{"num_key_value_heads": 1, "intermediate_size": 768, "hidden_act": "swiglu", "norm_place": "pre", "rope_theta": 15300.0, "rope_fraction": 0.75, "attn_scale": 0.177, "init_std_up": 0.0358, "weight_decay": 0.14, "schedule": "cos", "doc_mask": false, "train_tokens": 354700000, "max_steps": 5413}
Each number is 200 + 40 x the weight over its row's rms, rounded and kept within 0 to 999. Layers, rows and columns count from 0. The size before them is the row's rms in percent of the matrix's.

# layer 5 attention query, 192x192, rms 0.0756, rows 18-24,50-56,81-88,113-120,145-151,177-183, columns 0-63
104,167,221,213,225,160,206,219,218,231,134,196,234,186,164,242,198,184,178,119,170,189,194,170,213,263,229,225,231,187,198,175,181,214,136,211,241,242,188,154,154,212,331,171,132,174,194,226,233,243,133,206,287,180,198,222,232,182,201,160,211,186,143,233,263
085,188,135,227,180,168,176,181,165,130,272,175,181,153,198,184,155,226,196,284,181,169,173,184,228,160,225,179,267,180,260,174,180,263,171,269,180,152,267,224,190,217,132,212,195,246,160,199,168,176,189,271,136,218,216,170,205,197,137,208,212,170,279,243,111
092,239,230,172,188,260,189,208,225,258,224,175,194,197,199,168,219,242,223,212,199,161,227,191,225,218,282,223,112,171,250,174,120,132,287,213,194,265,246,224,214,206,142,216,225,182,209,188,202,239,234,177,190,217,164,158,205,229,154,161,227,267,193,254,195
087,188,201,213,176,249,185,236,292,163,180,210,134,246,224,204,249,137,244,123,171,260,171,249,156,179,184,196,170,180,235,149,225,117,195,202,245,210,161,216,166,216,280,205,243,169,122,188,206,132,146,219,164,247,156,184,200,237,183,155,198,236,111,199,211
089,179,172,231,186,299,183,168,208,137,161,217,179,127,164,256,183,180,174,139,210,173,220,257,170,241,144,180,268,217,125,259,158,206,161,153,180,228,154,208,131,180,195,217,267,244,196,167,147,179,200,283,183,228,220,176,192,197,283,159,166,198,213,264,226
086,288,198,209,248,179,183,158,163,222,213,239,152,205,169,225,245,235,156,186,140,188,278,261,265,171,194,216,180,213,191,232,247,230,212,229,234,186,154,213,229,226,194,187,226,263,216,228,235,250,169,166,204,214,211,202,234,229,219,117,201,202,168,147,174
087,281,186,188,223,239,154,71,232,158,225,179,173,211,199,237,196,152,200,255,171,192,255,220,230,224,200,223,150,183,217,200,280,185,160,226,238,92,161,166,133,193,253,244,276,199,210,163,206,57,133,162,185,180,184,218,179,233,231,213,192,177,202,206,236
116,165,204,251,215,223,133,276,150,191,191,196,132,206,205,207,156,270,224,183,252,211,84,146,158,200,215,139,280,218,203,182,236,134,250,257,98,200,217,243,164,168,225,258,211,180,139,198,206,163,166,275,184,259,196,193,228,192,177,206,235,218,150,244,236
120,225,228,179,203,230,195,144,214,222,184,133,205,290,165,199,243,234,172,116,178,178,195,135,192,198,170,284,186,176,232,183,171,247,259,236,163,198,201,261,178,225,271,187,240,193,223,260,141,193,166,132,147,242,221,191,233,196,178,243,308,181,236,276,259
100,249,243,136,237,173,187,282,251,165,206,196,153,202,174,184,205,223,230,147,171,212,145,219,176,259,236,216,266,186,177,174,164,217,147,214,198,219,198,231,209,258,230,221,149,160,211,192,205,204,221,180,217,218,196,142,191,255,132,269,172,222,207,111,193
111,213,261,132,164,203,255,185,252,118,115,175,222,221,208,262,271,229,149,207,152,160,231,183,208,246,291,203,192,161,204,238,189,268,239,150,208,254,256,200,174,158,237,166,208,158,165,162,195,226,192,190,242,147,182,235,198,219,261,200,127,145,237,194,167
110,254,229,238,226,242,220,126,232,165,172,205,206,232,191,161,221,192,257,180,187,219,237,209,246,274,133,156,192,138,131,283,162,170,117,152,205,260,117,159,200,179,272,144,221,203,186,214,225,200,197,210,235,186,189,232,112,227,293,228,201,169,196,182,231
127,166,213,219,154,189,150,228,183,189,219,204,183,167,206,204,203,99,158,158,177,206,184,132,163,126,229,225,173,196,284,152,192,146,224,272,202,215,192,162,282,244,175,184,147,164,244,187,121,187,173,176,219,200,230,254,235,232,167,206,252,222,208,174,221
113,253,256,203,243,230,175,140,221,154,203,209,263,236,180,235,243,225,238,222,209,233,240,204,258,285,169,196,145,175,164,301,191,206,172,198,281,192,195,237,169,168,232,130,244,164,187,169,164,211,154,184,170,122,197,291,106,222,230,202,227,168,203,182,190
103,218,189,194,216,199,184,199,257,249,140,235,232,211,234,186,185,200,246,205,179,202,237,210,192,134,153,191,193,189,125,247,262,170,256,176,239,210,186,226,187,141,209,203,180,191,237,226,203,237,144,220,197,127,181,217,261,185,250,249,203,190,145,168,260
112,134,193,180,249,181,218,236,189,154,164,240,161,156,233,212,157,206,241,100,211,239,209,181,165,234,176,225,269,199,229,194,152,249,182,231,141,201,214,267,190,205,148,203,170,198,203,262,105,197,175,171,201,225,219,210,111,181,202,227,217,134,247,151,178
101,116,271,220,229,258,234,175,250,201,172,208,206,186,136,213,181,264,206,148,231,208,222,179,271,152,162,201,259,227,238,158,168,231,164,208,159,212,215,222,184,215,274,218,142,268,189,228,182,215,152,253,221,191,210,176,244,187,151,209,229,159,180,203,181
105,212,236,196,160,146,174,192,151,179,268,195,167,186,169,202,223,237,199,168,238,226,175,228,241,226,238,183,192,194,147,211,102,221,156,202,193,219,170,188,249,181,189,203,226,120,182,215,196,223,309,185,176,257,171,173,159,187,222,179,203,151,240,216,199
117,185,219,247,236,156,173,235,172,214,262,115,186,267,166,176,279,173,221,136,230,202,190,143,122,183,169,180,173,103,215,173,205,265,254,96,207,200,198,132,201,231,263,194,246,117,222,195,144,183,235,196,167,260,194,186,194,170,180,239,254,208,231,235,181
111,190,245,220,212,292,228,207,223,206,161,214,200,211,196,220,201,180,289,182,177,169,192,188,208,248,201,171,226,200,184,226,195,229,133,212,218,190,144,196,147,176,292,223,230,219,171,200,168,227,197,243,235,68,183,250,232,298,216,204,128,161,163,204,257
094,252,236,189,197,206,171,178,217,221,233,202,196,241,171,162,298,201,227,254,233,216,285,123,217,314,189,154,182,222,216,253,273,156,202,195,269,206,107,227,260,186,212,192,220,113,182,175,190,232,138,165,238,181,216,167,191,233,257,279,189,257,186,176,141
085,219,206,152,201,235,295,159,166,132,157,175,161,213,184,175,186,144,160,156,157,243,167,248,195,174,248,240,159,187,151,211,212,167,222,213,222,209,179,186,157,186,234,214,232,232,265,215,94,121,221,230,203,242,240,167,154,165,175,200,215,154,220,213,254
115,205,163,302,164,185,148,208,192,225,191,261,238,98,232,280,178,174,197,226,247,194,151,226,230,102,217,186,173,230,198,210,197,208,210,210,191,235,191,122,216,185,131,229,198,229,257,177,173,239,209,243,259,213,165,169,178,148,192,144,167,214,119,147,194
086,172,121,271,241,296,119,257,170,173,218,192,122,117,212,165,200,215,197,187,216,194,192,213,163,249,239,227,296,208,231,144,144,196,234,181,140,206,267,302,211,187,153,188,203,224,185,217,162,168,183,192,197,204,218,250,188,197,202,161,195,164,241,218,240
116,279,273,124,201,183,269,176,190,190,180,170,188,278,177,175,209,161,160,157,112,175,263,156,153,196,159,276,204,249,239,188,211,147,167,236,252,199,250,269,202,214,247,176,275,179,192,198,173,209,131,214,164,100,229,282,247,251,202,218,191,214,218,229,181
097,181,204,131,212,168,301,224,276,165,182,197,140,179,182,245,193,196,245,171,230,228,176,192,215,206,284,149,215,224,171,178,180,173,143,172,89,267,272,271,196,227,214,271,195,238,157,171,210,196,214,208,212,165,211,196,148,193,164,210,174,187,182,200,220
096,199,248,163,210,222,178,245,200,219,153,247,143,186,235,244,247,197,203,199,182,141,160,109,261,229,205,207,145,220,185,244,213,189,166,189,194,186,231,234,201,216,236,244,203,134,159,230,244,131,237,219,180,125,140,184,197,295,133,186,125,205,161,175,227
108,190,221,145,186,197,254,268,229,213,233,165,138,290,202,149,193,169,207,183,140,220,222,219,209,259,226,255,201,186,166,164,215,190,146,146,204,223,235,270,179,222,298,218,210,159,176,224,206,151,154,216,149,214,224,245,202,217,145,281,223,197,246,211,209
108,149,256,192,208,255,240,184,109,132,184,207,232,194,166,243,182,226,145,231,210,138,251,151,194,247,228,123,310,305,202,193,205,165,205,204,192,180,219,196,188,113,251,197,146,199,202,192,238,177,188,296,214,80,197,193,205,217,226,212,155,217,193,236,205
103,254,236,124,221,183,187,201,120,223,220,172,261,303,179,156,234,194,175,197,116,224,209,212,145,203,100,288,183,169,212,222,268,194,166,239,295,185,204,239,199,232,244,156,235,154,206,248,173,196,133,210,164,157,188,207,264,181,206,164,213,171,235,209,166
087,194,228,222,181,227,192,140,233,253,149,169,222,206,206,263,204,183,265,195,248,209,174,164,220,168,245,131,214,227,130,205,189,194,237,155,221,176,206,166,193,60,190,254,210,172,241,143,177,202,215,187,212,155,193,193,171,248,304,236,195,162,146,182,213
128,158,215,280,293,236,173,189,150,188,146,161,180,222,221,198,237,124,148,227,223,177,210,234,115,235,133,139,202,196,217,242,258,142,293,264,109,216,279,198,183,148,198,267,181,205,186,187,169,202,190,281,225,225,225,260,208,140,202,207,207,180,221,232,173
105,196,261,175,267,269,209,210,250,168,218,195,256,201,156,200,196,256,171,219,218,211,231,251,329,163,155,278,238,210,189,190,180,227,147,164,254,162,212,232,203,184,213,186,170,192,155,277,237,257,122,180,120,180,191,183,199,164,156,179,194,180,203,206,123
121,167,218,181,152,126,277,259,192,210,202,160,241,207,159,234,190,199,188,140,186,156,225,238,239,231,204,229,176,186,189,188,127,167,195,190,199,250,170,192,194,257,254,196,237,228,186,222,213,222,251,119,166,243,199,171,262,202,163,218,225,205,223,199,210
132,214,195,152,130,154,197,258,206,321,194,155,169,235,183,179,246,172,242,218,155,194,218,174,234,228,203,226,188,177,184,213,235,199,154,178,265,215,210,150,205,196,209,175,242,171,149,225,133,242,196,186,167,169,205,272,249,215,222,161,159,210,177,233,202
118,225,214,189,174,227,242,172,217,223,208,115,212,221,151,218,246,231,254,195,200,190,225,222,257,204,147,250,152,132,193,202,193,192,186,141,284,186,162,142,222,163,220,183,279,191,147,219,196,169,158,176,168,158,175,220,246,218,169,197,221,208,175,250,229
137,198,201,235,167,196,158,188,194,231,178,154,224,236,161,187,246,205,160,224,216,168,224,224,158,247,206,172,200,244,205,231,176,189,284,279,180,194,239,220,264,149,129,200,158,154,198,128,205,242,172,224,207,174,231,209,207,186,221,253,201,205,218,253,211
092,211,244,283,184,179,205,135,163,224,157,160,269,211,216,197,188,203,98,191,181,157,164,228,210,64,154,207,181,240,155,201,190,221,258,235,189,202,175,160,205,132,168,196,173,150,315,173,167,233,164,175,197,201,187,173,187,214,275,169,261,230,196,203,164
102,188,128,199,224,216,146,211,226,230,173,135,130,211,176,187,230,187,245,258,244,246,196,158,241,263,247,177,225,174,184,166,166,150,135,199,209,198,241,127,211,225,234,269,250,228,68,281,228,172,170,139,114,219,171,225,205,172,168,271,202,155,141,205,172
096,234,239,221,113,208,208,198,177,191,242,240,149,169,179,201,189,217,159,147,214,192,125,159,92,209,164,206,188,248,237,253,184,195,228,247,142,214,134,211,150,174,248,150,122,237,279,148,174,224,241,259,207,235,223,166,188,234,264,216,191,229,255,204,171
100,205,250,167,175,147,207,212,251,194,197,182,183,226,232,178,189,228,277,170,216,221,236,200,201,202,223,229,155,194,219,162,250,195,154,165,181,229,198,262,252,255,193,142,198,131,166,225,207,231,235,236,119,198,171,275,195,217,166,168,173,208,185,144,214
093,147,228,166,211,235,198,152,180,202,154,142,260,200,183,158,171,239,176,142,131,173,186,179,167,149,166,194,207,146,200,199,201,179,168,215,110,206,209,240,131,268,270,224,149,197,196,214,162,194,124,239,207,241,217,233,197,241,239,133,245,180,200,222,222
090,200,254,164,213,237,214,158,186,207,157,183,238,238,211,207,198,248,191,136,163,155,198,181,137,175,210,226,237,269,153,209,177,165,212,171,154,198,197,286,102,227,285,205,199,249,261,114,218,188,258,192,219,242,199,178,146,264,269,171,215,219,212,209,238
104,202,189,153,228,252,239,179,220,187,247,223,194,200,188,239,227,186,209,221,200,157,280,166,217,193,208,165,249,191,217,181,217,124,199,176,230,160,198,181,259,156,152,226,152,125,151,167,301,175,121,237,202,125,250,190,262,201,183,233,185,230,252,229,122
# layer 5 attention key, 32x192, rms 0.0673, rows 17-23, columns 0-63
100,147,179,192,162,156,213,208,226,182,260,240,188,177,286,201,207,121,180,157,182,173,166,188,161,136,217,249,163,196,166,177,223,179,265,120,201,180,135,192,156,219,177,191,166,223,220,108,157,241,234,190,218,267,139,117,164,190,195,195,251,270,164,180,184
107,270,162,237,259,247,122,193,177,193,206,175,160,215,134,202,200,211,190,187,201,116,186,210,166,241,132,175,233,199,280,285,269,212,185,255,145,226,174,190,241,148,108,257,171,189,209,209,234,267,174,222,197,202,216,216,217,160,240,193,151,261,190,237,140
105,173,244,173,191,138,250,179,222,203,178,178,217,184,143,209,232,223,164,194,200,282,147,173,253,186,233,207,157,202,236,252,272,172,203,220,193,211,213,199,166,212,191,225,181,137,128,231,215,268,134,236,142,235,228,134,251,249,201,150,210,172,212,158,228
118,175,151,199,192,166,241,219,323,165,156,268,227,190,200,214,160,176,258,146,246,239,198,211,199,206,237,131,147,230,182,185,144,192,177,125,179,236,193,193,212,183,207,197,276,227,212,196,110,220,261,168,269,221,211,199,135,213,189,258,181,90,190,121,272
113,122,185,177,199,223,191,245,206,216,224,168,184,241,245,167,209,170,191,275,203,230,152,212,167,192,180,177,191,149,132,152,179,172,201,160,176,212,289,171,218,190,136,188,213,163,284,214,173,194,250,211,187,237,232,202,252,259,108,241,231,160,215,155,198
104,177,214,156,249,177,255,197,207,188,139,218,131,185,206,146,146,159,250,183,179,261,220,227,275,266,231,189,152,171,223,213,190,196,168,220,197,243,229,202,177,250,235,209,232,211,129,240,188,154,128,211,222,203,254,189,224,195,228,133,193,179,238,155,220
124,185,247,282,184,250,260,163,184,158,235,216,227,192,219,224,264,195,146,201,199,151,187,218,155,189,161,127,264,206,174,226,160,194,213,217,136,192,244,232,169,135,145,200,137,283,194,175,207,122,216,213,229,163,172,211,179,106,181,232,185,216,220,192,151